Weights of a small GPT-style language model, trained from scratch on English Wikipedia: width 192.
Each number is 200 + 40 x the weight over the matrix's rms, rounded and kept within 0 to 999. Layers, rows and columns count from 0.

# layer 4 MLP down, 192x768, rms 0.146, rows 136-162, columns 0-255
185,208,180,271,206,257,247,201,253,221,206,215,224,139,187,225,238,191,184,191,204,179,230,255,205,194,211,146,200,217,214,114,170,193,197,200,247,317,246,200,167,209,272,198,206,168,170,204,186,141,208,145,226,191,218,178,200,212,141,211,209,169,162,182,207,112,213,215,207,201,106,202,114,184,155,249,183,230,257,233,198,202,239,157,150,178,198,212,197,162,136,190,186,193,188,181,230,208,104,183,157,222,206,175,216,184,161,210,152,173,197,200,176,248,312,197,168,215,190,171,207,169,206,108,134,190,151,228,206,270,216,196,221,193,193,216,202,203,141,71,204,277,220,234,205,195,200,186,257,173,205,167,321,191,205,230,210,194,219,193,281,205,201,205,210,210,113,210,220,72,190,228,200,192,186,190,249,123,197,124,163,193,180,208,131,224,108,203,242,173,123,134,135,162,186,161,229,205,207,276,189,245,209,193,166,203,162,192,231,146,198,211,203,333,180,192,206,208,213,295,214,142,235,86,202,283,221,196,195,214,216,198,195,220,188,211,270,231,198,176,127,197,198,224,139,204,196,322,134,223,232,155,192,177,223,210
209,207,206,192,195,161,191,201,247,228,210,181,237,179,184,216,195,174,188,208,201,200,218,147,190,197,189,219,194,170,216,178,145,201,201,150,206,215,182,197,252,206,125,198,173,201,143,233,191,162,200,118,184,209,206,221,259,182,162,338,204,227,217,203,197,254,182,212,179,193,150,161,225,179,204,133,244,160,116,203,164,221,205,266,191,219,193,191,188,217,147,198,190,184,218,189,156,197,162,198,207,185,156,177,257,222,198,124,204,219,162,198,217,250,212,194,209,234,185,190,212,286,188,192,320,196,192,180,200,236,211,206,106,204,129,155,200,177,161,226,210,286,314,196,202,201,195,193,214,191,162,225,156,204,204,203,252,208,132,195,184,199,198,200,206,171,157,194,190,269,220,207,216,182,189,224,346,226,197,185,193,226,407,223,201,236,133,187,217,212,208,175,142,179,202,180,210,188,197,158,180,247,198,198,160,172,211,201,172,145,199,229,207,141,193,190,191,245,171,162,283,214,209,219,187,247,163,199,219,130,213,198,205,397,196,184,193,238,195,194,249,178,199,193,127,197,209,149,126,127,84,346,265,248,138,191
182,169,189,227,197,279,255,196,279,217,184,234,190,149,210,204,246,243,170,211,208,198,121,183,226,204,190,209,203,105,211,157,230,193,208,202,244,151,267,200,201,240,193,198,195,204,206,164,203,272,110,116,211,219,235,201,202,189,176,112,197,252,233,220,206,216,214,166,227,206,154,188,209,194,250,264,122,264,147,289,207,209,191,231,205,219,186,187,189,200,189,196,216,196,200,183,232,267,202,193,179,246,198,164,293,122,196,178,116,182,222,197,172,154,143,206,205,102,155,230,235,167,210,167,60,203,145,192,202,291,187,202,181,200,168,141,206,249,186,131,219,215,266,185,187,210,198,199,126,163,231,247,226,175,203,251,243,193,163,198,217,180,202,203,183,154,234,208,225,244,194,181,185,230,214,190,117,184,192,205,165,198,234,212,168,211,197,205,206,296,150,105,188,216,199,192,142,218,187,277,185,234,203,184,90,238,189,199,230,173,186,159,197,189,223,195,238,187,202,193,210,179,266,120,203,254,219,191,242,132,210,149,197,198,201,220,255,198,196,170,192,200,199,197,342,193,207,135,155,200,212,252,200,113,215,242
191,267,195,172,205,171,173,197,239,164,203,236,155,127,166,196,192,253,168,177,200,183,154,177,214,211,221,200,231,203,157,114,233,194,152,213,247,232,257,187,220,202,184,194,205,214,197,184,213,304,236,161,220,251,172,195,190,235,100,263,212,204,174,191,198,306,189,161,176,195,247,168,194,221,204,184,204,292,204,194,182,194,246,194,204,288,189,209,236,199,323,201,201,217,237,190,177,199,77,192,197,174,307,207,220,205,177,222,213,236,194,210,169,198,194,214,212,258,185,241,207,213,201,215,235,199,221,203,204,145,193,204,308,206,154,201,197,231,84,183,229,114,200,240,239,205,204,188,148,235,197,234,202,193,201,234,209,228,213,196,245,186,208,200,183,208,214,197,224,173,183,205,164,235,215,208,123,116,201,161,106,169,201,189,297,142,179,201,178,158,248,172,186,173,208,187,154,197,195,98,204,223,201,205,159,214,185,198,205,179,200,184,216,113,218,217,226,209,206,227,156,144,152,84,207,181,220,218,189,185,224,174,198,248,201,210,269,262,190,202,270,210,199,157,238,196,236,201,58,253,200,163,211,185,224,182
199,167,193,175,197,257,227,205,238,180,189,209,183,333,187,181,130,217,246,203,185,171,154,266,218,194,202,135,176,152,170,209,198,200,185,145,253,216,156,188,148,199,238,187,192,195,242,202,196,290,174,99,252,227,189,200,194,180,235,62,217,181,214,190,200,127,200,157,215,225,246,189,254,188,197,254,232,198,168,236,189,196,261,177,192,241,208,191,189,221,103,197,180,189,212,233,218,268,249,221,178,177,171,213,244,169,250,197,163,157,205,203,165,204,202,196,218,192,186,254,202,247,203,118,168,191,194,103,226,184,167,199,179,192,278,164,206,197,189,148,205,171,269,197,210,202,195,190,219,156,196,146,176,204,202,212,219,225,148,200,186,179,200,199,193,229,352,212,199,211,176,209,179,146,192,205,259,264,198,246,141,173,260,202,153,181,226,209,171,226,174,186,183,216,188,157,181,218,195,205,235,206,202,214,208,227,178,197,195,83,212,193,194,180,197,172,220,242,203,160,246,263,199,155,229,236,241,208,147,193,256,164,199,140,209,210,211,206,223,196,189,183,204,151,207,202,250,298,139,239,181,157,236,271,170,216
219,177,224,227,195,201,161,198,205,202,209,182,217,242,71,194,259,184,151,209,204,191,212,217,274,195,219,246,237,230,232,228,203,201,195,231,246,137,163,189,147,174,89,224,191,204,220,182,195,234,221,88,187,217,149,203,164,186,125,253,204,152,190,190,200,124,242,235,209,207,142,222,198,196,185,181,165,250,236,162,193,201,243,193,151,142,206,211,224,249,267,210,190,203,237,202,218,219,219,180,199,58,292,182,126,241,285,252,134,211,202,195,211,178,299,199,195,247,212,309,210,160,205,222,158,204,229,275,200,153,210,226,87,202,212,146,205,183,230,125,222,228,124,232,194,218,226,205,227,279,227,172,159,167,204,258,223,200,190,209,231,210,190,199,214,149,184,232,164,257,220,217,232,157,197,171,180,232,209,114,178,213,101,195,165,234,180,218,147,200,216,186,214,178,206,132,192,210,218,113,211,245,204,220,270,109,244,199,204,127,201,215,215,163,156,247,173,192,223,153,145,157,218,154,149,139,149,194,257,125,216,197,200,137,206,174,109,222,177,242,181,217,203,253,129,208,170,198,180,262,204,185,174,251,213,233
203,180,225,183,208,145,206,199,201,118,238,181,224,163,271,253,147,190,222,190,220,204,298,190,185,205,204,213,201,165,179,233,203,200,223,236,195,171,311,183,177,169,153,213,196,217,203,231,212,176,225,194,198,247,210,229,232,185,188,206,221,229,162,188,216,241,196,141,174,201,242,137,345,202,216,88,264,167,115,123,151,215,221,177,188,127,195,205,188,211,148,210,224,145,164,175,151,268,89,199,204,294,246,250,144,231,263,243,170,211,176,202,188,235,134,203,186,190,157,196,206,240,190,225,139,203,163,156,202,226,212,210,103,201,142,230,209,149,173,175,228,183,185,199,186,201,208,214,92,188,232,308,224,184,201,98,232,223,201,235,140,203,203,197,216,193,216,219,255,440,187,217,201,228,209,206,202,294,195,54,277,189,270,223,198,170,160,201,226,355,190,200,134,197,211,180,315,203,209,240,145,211,226,192,128,288,209,200,162,108,208,182,209,91,168,223,153,211,205,290,207,98,288,144,158,237,190,193,196,160,233,209,208,230,230,180,166,225,187,211,164,182,198,252,219,194,89,270,245,214,120,186,162,254,215,318
202,220,211,246,210,165,216,197,168,181,190,183,181,231,244,200,190,205,214,209,201,196,287,195,305,199,192,207,191,194,243,182,131,209,207,184,243,260,223,194,220,199,186,201,193,192,232,203,202,195,220,254,221,249,167,176,135,212,104,182,195,114,212,192,200,175,214,157,204,213,191,218,142,185,188,244,237,268,269,180,128,212,181,112,148,188,216,196,174,226,223,203,190,182,166,192,215,256,284,206,210,201,233,212,132,207,329,201,227,179,199,195,197,189,155,189,174,318,190,181,168,300,206,174,133,201,156,242,222,217,193,217,207,194,288,159,205,186,278,283,216,225,241,170,243,196,204,214,246,225,180,167,211,187,197,272,217,189,156,181,185,220,198,200,213,143,168,206,235,297,189,199,214,236,179,185,194,202,197,121,294,237,197,213,189,225,263,198,355,219,268,189,201,185,195,245,233,192,200,273,171,101,201,202,185,205,196,199,186,149,199,202,187,130,208,209,174,204,215,215,210,208,204,173,175,189,181,200,206,212,184,216,203,195,191,160,169,175,180,160,213,204,202,176,272,203,218,267,147,236,181,163,259,178,189,274
189,259,189,166,216,217,229,202,178,172,181,243,186,103,41,229,167,228,180,172,189,178,84,213,164,208,231,179,193,165,209,107,162,198,183,179,160,304,209,198,206,182,121,196,223,214,182,194,195,144,186,233,261,190,196,209,195,209,195,201,203,245,179,220,210,173,200,163,231,204,209,250,235,203,221,263,247,254,217,248,168,194,183,175,180,235,201,206,177,216,170,206,247,225,244,219,246,217,310,212,192,322,227,177,232,242,189,151,212,189,199,208,209,231,200,193,221,182,202,183,231,298,203,172,221,208,257,217,213,265,220,198,193,189,235,267,202,240,139,160,190,190,212,184,165,199,186,203,247,234,187,125,189,217,197,222,196,198,209,180,224,216,207,206,198,194,240,204,250,122,187,204,224,256,182,200,217,203,202,94,111,142,296,212,214,199,173,197,171,224,241,230,117,169,194,224,236,202,200,200,210,264,201,196,224,125,199,196,224,172,194,219,194,123,197,208,248,142,199,209,204,180,129,249,198,154,223,198,164,325,170,178,198,304,182,211,208,221,179,202,180,214,198,169,264,205,154,194,227,220,196,241,185,186,249,199
217,158,216,225,199,191,178,194,229,271,202,229,198,282,81,171,108,202,315,193,194,184,150,213,199,204,229,196,211,281,215,336,289,204,194,194,212,112,234,199,218,130,222,204,176,201,191,200,193,83,245,129,176,191,222,203,113,196,319,194,197,232,222,202,188,266,208,180,232,215,253,213,282,195,151,121,250,225,173,234,183,187,258,209,207,140,197,199,156,201,255,199,201,192,206,190,234,160,293,205,210,264,200,194,191,186,154,177,200,197,203,197,216,197,191,192,193,219,225,217,179,234,197,216,222,199,163,247,195,234,192,218,206,201,144,165,191,265,176,192,195,259,199,201,242,201,205,198,202,191,200,246,172,198,196,207,190,182,102,183,267,193,197,198,204,120,114,193,189,190,210,201,207,328,192,196,209,183,201,274,153,189,155,153,175,168,51,195,234,159,107,108,188,225,203,183,177,193,209,217,233,179,203,205,221,152,215,198,227,214,209,203,199,191,193,214,212,213,174,212,216,130,191,227,194,168,237,197,229,182,191,262,196,208,192,190,189,186,199,246,111,190,197,274,60,203,173,216,112,253,227,254,211,162,208,153
176,127,185,199,197,192,220,203,204,206,186,202,154,261,239,220,253,190,112,193,212,198,295,205,221,209,213,178,189,99,189,228,165,192,164,148,229,128,215,211,129,234,158,202,216,209,201,188,190,183,292,287,241,230,207,198,134,180,141,205,219,253,221,215,219,201,213,142,208,202,205,231,193,214,207,218,215,324,217,233,274,202,150,195,184,250,190,205,171,204,165,201,228,187,200,185,146,290,228,197,198,211,177,250,267,184,194,150,160,183,211,208,181,193,231,198,203,185,165,207,184,180,198,191,149,199,254,155,216,272,225,201,237,205,146,229,203,173,255,132,207,250,101,219,210,205,186,194,121,212,203,186,210,206,201,279,173,176,98,209,213,205,211,205,203,244,243,210,191,221,175,201,188,177,201,233,161,208,195,164,190,245,241,193,172,177,280,216,219,264,193,163,200,164,197,230,256,201,206,222,212,258,193,205,237,337,178,199,185,116,178,169,201,236,234,206,226,223,190,186,206,153,215,181,189,199,212,205,267,187,234,189,201,218,219,201,217,274,206,165,192,212,201,183,229,205,286,180,224,211,182,144,194,286,187,257
206,166,199,158,204,231,228,189,142,234,189,217,204,216,128,184,218,228,221,177,196,211,174,107,116,199,214,214,207,255,257,69,198,200,206,201,191,261,86,199,141,228,154,198,198,224,182,193,205,263,122,299,194,208,189,215,173,269,207,221,188,294,235,202,186,217,219,174,207,201,149,108,274,198,203,261,302,179,150,169,236,208,261,253,191,166,206,209,194,206,186,201,224,188,214,179,205,175,264,191,214,130,117,258,193,228,212,176,228,234,196,187,182,230,184,205,195,283,195,198,213,271,199,176,198,207,189,167,196,160,186,208,217,206,300,240,191,179,220,197,202,294,140,205,156,214,215,204,282,203,180,201,152,193,201,224,191,183,199,166,174,196,192,197,199,206,199,202,164,233,232,195,238,212,187,195,205,279,197,282,193,210,290,210,257,207,192,206,137,202,179,187,172,195,200,179,213,202,203,206,232,166,184,213,213,251,241,202,196,184,193,206,214,234,180,215,189,252,184,193,213,274,94,207,216,317,236,191,136,139,187,162,194,180,182,185,208,189,186,199,188,203,196,195,306,199,198,173,160,216,171,162,228,224,218,228
197,174,194,205,196,207,177,204,53,200,171,212,209,192,268,199,230,204,205,186,196,199,249,191,188,194,225,197,197,154,207,157,247,205,197,216,229,131,283,184,218,231,311,200,183,203,220,190,199,211,209,123,298,141,205,192,213,185,103,238,202,207,186,193,205,177,187,226,206,198,208,220,189,204,202,161,247,223,242,211,230,214,146,177,222,93,188,188,175,198,65,190,234,194,150,194,248,155,162,203,210,226,183,226,181,247,152,197,268,226,225,201,182,199,201,194,191,206,249,175,183,187,208,266,342,195,217,186,188,160,193,204,140,202,108,235,202,227,240,137,209,164,285,235,260,200,191,194,189,159,184,191,272,198,210,187,229,198,240,190,167,192,200,203,192,235,211,192,197,152,187,185,195,58,229,216,217,252,200,174,223,183,195,225,259,216,222,192,228,175,177,208,214,221,194,209,156,197,190,290,189,255,196,188,247,146,168,203,217,104,194,166,197,301,215,197,233,292,212,229,200,172,243,214,240,102,234,200,217,217,214,185,207,140,204,223,218,131,185,244,218,202,208,218,233,194,214,208,132,182,103,117,217,276,207,235
212,186,208,236,220,223,266,202,209,217,205,218,172,176,218,185,275,212,209,193,207,171,238,134,145,215,186,210,202,173,221,339,207,200,189,186,155,265,118,204,205,181,284,206,208,164,236,168,207,269,215,167,201,188,205,198,106,95,173,164,199,186,216,219,208,181,207,193,197,223,195,111,278,208,219,253,218,205,177,200,223,207,204,124,239,66,191,204,198,233,283,207,228,184,213,216,203,244,158,214,200,166,134,217,203,204,277,302,186,202,208,200,178,176,237,194,192,174,214,256,213,161,200,103,107,214,240,129,181,147,212,207,175,200,262,218,202,224,224,254,220,255,208,189,207,203,204,212,23,172,236,273,239,193,198,232,180,207,231,189,250,192,209,203,191,209,205,218,204,198,197,201,223,175,204,188,250,201,203,255,274,164,247,223,253,150,229,196,204,140,322,215,164,231,207,212,181,215,200,234,192,218,206,191,197,206,187,198,222,120,198,219,197,224,209,199,186,153,207,256,201,227,161,65,161,231,227,203,185,236,165,186,207,266,212,192,214,294,188,136,222,220,200,268,221,200,174,226,92,226,227,203,226,144,185,292
206,137,201,235,203,251,182,208,174,108,204,171,231,208,108,181,167,192,274,227,205,204,276,274,187,191,166,238,189,141,187,178,201,204,224,163,186,170,163,205,164,204,258,189,193,211,205,221,208,256,134,218,135,211,191,196,174,227,176,247,187,213,187,203,204,146,180,228,198,210,276,54,298,197,183,152,170,175,192,233,265,218,239,204,248,255,210,184,172,220,245,190,213,209,174,214,186,118,167,190,211,160,162,94,195,173,137,237,208,210,193,200,216,193,189,202,199,193,210,218,205,109,213,223,256,195,197,207,213,245,182,210,127,203,224,99,204,184,151,167,184,165,144,187,242,202,194,202,224,208,221,124,216,220,206,118,137,200,131,191,240,209,199,203,203,207,331,190,195,199,208,212,182,229,193,223,213,259,205,238,212,203,216,180,305,190,253,206,198,273,198,177,231,202,196,145,278,205,195,314,203,293,196,205,291,112,192,203,220,157,205,207,212,219,206,180,197,241,220,211,208,200,197,210,239,224,201,193,195,263,233,221,203,160,188,190,179,205,203,220,263,190,201,233,216,202,155,147,184,191,187,222,209,329,188,140
192,263,202,234,207,185,200,200,183,203,211,186,215,130,107,194,121,188,186,189,191,206,305,268,128,198,244,175,183,188,247,197,164,200,186,224,156,213,165,190,196,185,286,200,223,194,208,203,211,239,228,144,173,205,187,212,334,97,82,205,184,174,179,191,201,233,219,205,185,177,204,356,59,196,205,211,219,230,151,188,199,192,169,239,170,117,208,207,215,211,134,200,205,197,273,190,201,192,153,226,191,343,93,160,200,164,239,115,232,236,197,194,208,210,190,194,200,63,181,229,173,122,210,131,305,203,175,187,196,112,172,206,185,202,178,200,198,198,215,325,200,239,232,185,217,199,203,209,259,126,223,109,226,183,192,112,204,184,77,202,202,181,195,195,196,207,250,205,235,338,205,186,188,218,219,192,170,246,200,281,186,210,232,175,210,225,236,203,260,227,137,230,225,199,196,170,211,225,211,259,198,102,198,205,221,175,183,201,203,185,207,192,195,174,192,217,193,217,216,188,163,273,167,211,223,228,186,181,191,188,206,216,200,226,184,184,197,278,212,238,142,215,201,195,183,201,196,102,218,218,185,187,191,199,187,139
190,169,194,195,195,172,204,208,204,205,222,188,190,152,205,202,238,139,196,186,213,195,233,236,222,195,166,241,207,185,188,245,199,199,187,189,218,202,229,193,173,165,199,208,205,146,241,213,193,189,193,301,133,196,217,195,162,185,221,247,194,245,202,206,215,253,190,162,215,217,133,200,139,180,176,270,136,145,244,220,224,212,287,180,275,236,194,190,217,201,166,200,142,156,177,205,207,188,186,172,184,122,234,163,146,210,246,217,223,209,189,197,188,166,234,186,192,177,165,227,179,202,186,227,138,192,174,266,221,187,168,205,299,187,203,169,212,195,265,201,231,189,220,203,204,198,189,196,224,213,183,254,198,204,211,144,224,211,193,228,180,192,202,202,212,223,146,214,203,277,217,204,203,222,184,193,232,181,194,172,229,259,135,236,189,218,122,194,172,189,229,219,190,186,199,178,153,208,190,202,176,190,204,183,185,302,170,197,218,171,198,240,197,231,206,185,181,213,209,195,196,272,102,256,198,230,186,203,195,220,220,196,207,251,204,218,201,173,170,196,54,184,202,228,230,194,153,230,244,201,227,195,159,297,214,161
206,254,204,137,206,203,256,199,195,135,202,195,183,163,168,170,166,188,187,203,210,221,135,255,332,200,193,231,225,130,211,163,242,200,197,200,216,191,214,204,186,214,197,207,192,228,220,195,208,129,194,221,208,184,209,211,223,102,211,140,194,147,211,198,195,243,204,222,189,210,95,209,260,216,233,306,204,309,215,193,197,198,278,133,216,149,204,203,227,226,351,202,178,201,200,239,127,230,174,193,216,195,211,204,122,216,239,239,223,201,207,200,186,199,286,205,204,171,215,193,180,253,203,193,183,202,195,184,188,221,209,215,169,202,233,245,200,184,227,254,197,172,231,219,204,202,195,193,233,225,189,283,179,195,203,215,198,195,174,215,167,176,201,200,190,243,245,201,237,228,186,201,186,282,223,193,190,229,206,165,221,193,278,219,150,182,169,206,235,168,75,187,159,218,205,174,149,178,203,152,193,168,199,201,154,116,172,202,194,105,209,178,204,169,196,204,186,210,204,185,219,199,114,131,173,185,190,201,176,109,200,207,199,202,207,209,236,117,215,214,245,210,199,198,196,198,218,245,269,219,293,303,139,171,207,253
195,254,200,205,207,257,231,196,232,174,195,163,208,251,236,193,175,190,185,201,203,206,212,171,273,203,231,217,191,109,196,195,201,202,181,246,218,292,180,217,238,190,137,214,216,178,168,201,191,192,97,188,199,206,242,183,142,251,164,133,195,231,236,217,204,187,207,161,211,195,288,183,175,179,203,98,108,155,175,216,210,188,234,196,272,131,208,192,193,228,237,214,193,232,225,207,174,174,308,197,198,179,276,133,167,163,220,253,199,187,226,197,187,202,160,193,191,233,196,168,216,180,184,216,243,214,313,183,224,253,197,197,218,193,151,214,200,215,157,236,210,147,114,202,125,199,191,204,0,236,199,210,262,192,199,249,169,206,199,173,160,199,193,196,207,205,166,205,206,126,211,182,214,307,176,192,201,177,195,201,239,254,131,193,165,183,204,205,188,143,194,195,155,161,202,211,131,194,201,234,220,225,196,196,157,141,206,197,199,140,191,203,195,123,198,185,193,228,196,177,178,135,254,180,178,304,203,191,281,235,208,201,202,193,204,205,208,225,214,173,171,212,202,176,219,200,202,191,130,201,193,239,199,194,207,221
197,236,196,241,194,219,174,206,122,179,184,196,219,97,230,186,339,245,244,196,212,171,147,215,152,193,173,180,193,268,221,210,93,197,197,207,138,186,218,199,210,241,264,202,177,199,189,154,202,200,250,109,140,165,223,186,128,285,117,134,200,163,208,214,205,220,198,172,204,213,129,176,144,176,217,153,211,102,196,238,252,211,185,198,237,202,190,181,191,156,168,194,217,205,202,186,211,229,201,215,179,152,44,81,220,222,111,217,169,174,195,200,234,212,114,199,189,227,204,166,185,227,181,198,199,198,208,249,200,99,183,186,193,196,249,252,205,245,215,163,222,205,245,142,211,206,199,192,299,224,178,80,251,169,202,176,211,178,136,197,190,200,198,192,214,208,125,207,215,176,196,211,204,272,229,170,229,190,197,177,167,196,196,169,244,225,208,185,129,167,129,168,215,236,196,226,181,205,192,129,215,170,200,194,207,296,210,196,194,103,198,181,195,129,182,186,214,218,216,211,196,182,142,217,188,198,196,208,161,159,197,214,202,98,210,219,199,109,164,195,262,170,207,295,259,191,249,93,116,118,267,183,183,164,181,236
216,230,208,179,177,177,224,222,171,336,244,211,167,199,212,209,218,191,175,208,208,200,249,164,163,195,189,158,218,115,183,134,239,202,164,183,204,154,122,175,107,238,230,194,179,199,204,209,189,172,175,184,215,227,189,215,266,182,194,244,194,195,195,208,199,249,187,277,197,176,180,128,71,191,191,234,243,215,262,180,189,204,186,261,237,228,197,197,220,238,182,192,174,183,236,174,157,181,103,203,198,202,286,234,204,102,181,157,217,236,193,206,190,193,231,190,213,240,179,204,177,243,206,130,283,195,196,124,210,198,221,187,184,193,203,195,211,169,157,163,202,131,175,185,166,197,192,205,129,237,153,197,250,208,210,247,193,206,183,160,271,225,204,210,203,195,179,161,213,232,218,220,215,322,172,217,137,195,212,158,192,230,229,176,249,186,210,225,175,222,162,206,211,157,198,218,153,214,190,225,198,291,210,203,179,236,175,201,204,286,203,157,201,173,225,224,180,150,186,260,157,203,399,256,208,224,154,215,151,243,201,257,200,139,208,189,178,254,197,234,293,187,206,167,215,208,244,246,213,188,294,203,215,140,199,151
187,164,192,218,202,173,201,199,118,168,223,209,202,230,196,214,204,183,289,183,206,181,270,140,189,202,245,202,227,274,198,203,249,193,215,197,236,124,256,210,212,150,230,209,180,203,223,181,206,147,158,141,220,177,190,194,239,97,193,156,225,23,226,177,215,108,197,204,188,186,245,236,172,228,220,105,230,200,122,189,182,200,180,150,210,119,192,192,157,157,177,199,196,204,180,201,197,195,209,186,185,191,207,232,239,242,259,153,155,202,170,217,200,230,144,203,178,120,219,159,196,169,199,182,168,204,121,225,195,199,204,183,201,209,231,245,201,167,184,116,218,126,187,245,215,209,188,192,193,183,166,201,147,189,208,221,176,226,142,233,235,198,207,197,202,244,245,204,211,262,185,206,189,215,224,174,159,193,190,175,160,194,174,187,205,185,269,198,174,170,96,289,243,202,199,194,185,222,204,274,208,252,202,185,175,195,204,197,171,222,193,206,204,198,187,191,189,257,186,257,216,97,210,277,180,184,185,211,189,236,201,159,205,249,222,196,197,243,188,132,156,214,205,211,180,198,74,181,194,205,180,270,260,347,212,165
208,233,193,271,198,224,85,202,176,191,190,205,170,74,188,192,226,205,215,210,206,197,206,212,133,207,184,178,206,70,178,136,183,185,204,228,219,156,166,229,182,229,109,187,209,177,184,205,198,188,180,249,181,177,240,205,145,210,254,195,209,226,188,195,203,273,166,239,216,205,201,207,144,201,214,127,167,208,269,246,232,187,184,168,146,146,190,198,193,197,199,200,225,239,238,217,220,271,195,199,176,114,269,203,257,179,163,203,110,192,220,203,202,170,79,213,189,179,219,144,184,147,188,178,193,203,182,208,188,231,167,188,236,205,223,233,199,249,175,298,179,246,137,244,189,202,201,186,185,165,150,139,179,207,199,122,232,196,222,220,232,185,209,204,188,218,275,194,232,172,172,217,174,151,212,203,276,220,201,117,169,205,104,178,139,208,76,201,140,165,203,278,271,196,208,215,135,177,194,159,231,116,199,200,243,263,206,199,226,167,200,195,202,254,225,223,228,202,195,112,224,174,90,150,211,90,211,216,233,161,212,211,196,207,195,205,225,125,226,211,155,181,194,226,220,203,239,196,264,186,209,185,228,157,207,219
205,185,220,266,176,220,144,197,246,226,210,225,207,151,298,212,131,216,185,207,197,175,179,222,116,198,190,243,194,202,169,165,254,203,163,181,179,196,226,171,219,208,135,205,177,202,182,193,204,166,191,177,201,239,205,200,252,141,154,115,197,60,211,222,185,108,178,233,207,209,94,173,255,190,197,296,192,173,134,232,204,204,146,118,226,243,201,199,187,225,167,206,158,246,229,179,228,172,241,242,221,271,152,203,204,196,182,166,225,183,203,196,168,193,211,195,215,220,210,148,194,211,190,193,215,207,173,228,191,280,222,202,215,194,233,238,205,226,178,264,197,213,282,199,223,198,194,200,117,247,150,239,109,191,194,154,162,188,257,196,136,195,194,198,229,188,223,198,225,263,209,199,213,212,210,194,206,127,200,162,240,213,152,220,232,236,283,192,183,192,211,134,171,191,208,225,177,199,197,211,170,242,198,204,142,152,206,198,194,126,200,174,207,54,186,202,185,240,199,247,251,226,233,174,185,204,228,196,201,206,167,166,204,276,191,231,203,261,174,289,170,190,201,185,159,199,238,124,188,153,152,220,194,177,192,198
180,138,206,140,209,261,258,204,194,272,197,220,196,170,262,207,164,231,308,211,201,192,196,213,183,202,199,209,200,197,212,152,145,194,195,209,213,231,154,204,182,170,247,212,211,189,172,195,206,194,255,153,299,227,195,193,214,205,143,176,213,135,247,206,199,180,205,277,224,212,234,160,211,205,247,276,210,259,129,220,202,197,59,195,179,210,202,212,291,195,174,210,200,223,205,177,197,205,164,201,195,213,197,263,165,108,353,225,182,211,216,198,209,171,181,201,204,143,196,238,192,282,199,150,251,216,217,254,208,182,179,199,213,203,261,201,202,209,229,258,208,190,216,164,188,213,197,201,138,188,216,226,254,204,201,165,258,185,266,196,269,196,201,196,222,265,153,213,244,155,208,204,183,215,195,180,183,165,186,165,207,187,163,178,250,226,244,229,148,211,231,196,174,205,202,239,251,182,206,93,201,291,187,202,181,230,222,196,217,97,175,227,192,227,224,182,201,277,203,199,221,191,119,243,208,192,229,189,209,275,200,230,199,188,202,224,209,234,206,225,196,221,198,141,122,211,263,166,221,258,225,347,207,135,215,155
189,148,197,183,216,146,206,202,298,204,200,222,220,215,301,232,306,166,283,209,197,193,145,193,140,202,171,183,216,237,147,208,216,198,204,201,202,166,237,200,101,153,252,211,205,161,207,216,207,208,43,164,232,213,203,198,134,238,206,187,208,213,236,210,204,163,192,243,210,218,154,246,238,209,165,122,267,248,236,176,212,212,282,154,191,295,193,207,208,196,210,207,225,192,150,184,170,267,290,189,203,242,191,129,137,216,121,186,273,199,176,210,205,178,149,200,186,155,204,269,208,151,202,153,286,207,233,253,193,194,184,183,211,201,246,109,198,189,244,143,209,235,146,209,160,199,190,193,157,208,209,211,231,205,202,168,253,214,279,175,296,220,200,200,207,170,143,186,209,114,207,200,217,142,206,228,176,208,198,146,145,200,253,214,278,216,143,214,213,182,192,226,222,183,201,209,273,207,194,182,134,261,191,198,227,262,195,201,188,226,186,210,193,261,221,203,204,194,198,173,149,262,193,217,229,217,201,194,139,200,217,179,199,308,199,196,256,64,202,161,234,204,201,198,219,198,163,218,195,210,196,214,188,207,197,243
203,129,212,213,207,214,172,188,158,158,236,196,215,191,145,209,263,167,258,197,192,201,278,155,270,199,217,232,191,254,186,222,202,203,197,220,244,233,170,205,133,225,195,204,218,224,208,214,203,182,193,106,293,243,192,217,249,196,254,177,202,194,191,193,186,190,233,199,205,205,239,239,300,196,199,166,183,148,186,196,211,178,183,198,260,163,208,205,221,277,253,206,199,212,191,160,203,181,172,242,203,136,142,136,255,209,241,227,267,192,215,197,179,193,304,202,211,181,241,196,182,184,200,180,241,197,232,101,229,180,213,208,211,201,157,234,196,187,240,236,199,188,236,198,172,196,212,205,119,157,216,170,222,206,194,183,227,215,281,224,275,197,191,197,212,192,236,208,211,154,201,198,223,237,215,175,252,192,197,145,273,188,279,175,195,218,186,186,119,198,159,203,195,178,207,215,242,194,202,213,213,125,207,207,226,184,203,202,189,152,204,167,217,236,185,205,197,211,205,243,170,159,203,149,206,176,190,185,160,194,166,213,201,146,206,200,203,136,226,171,167,210,197,278,169,203,209,206,250,131,214,195,171,170,211,295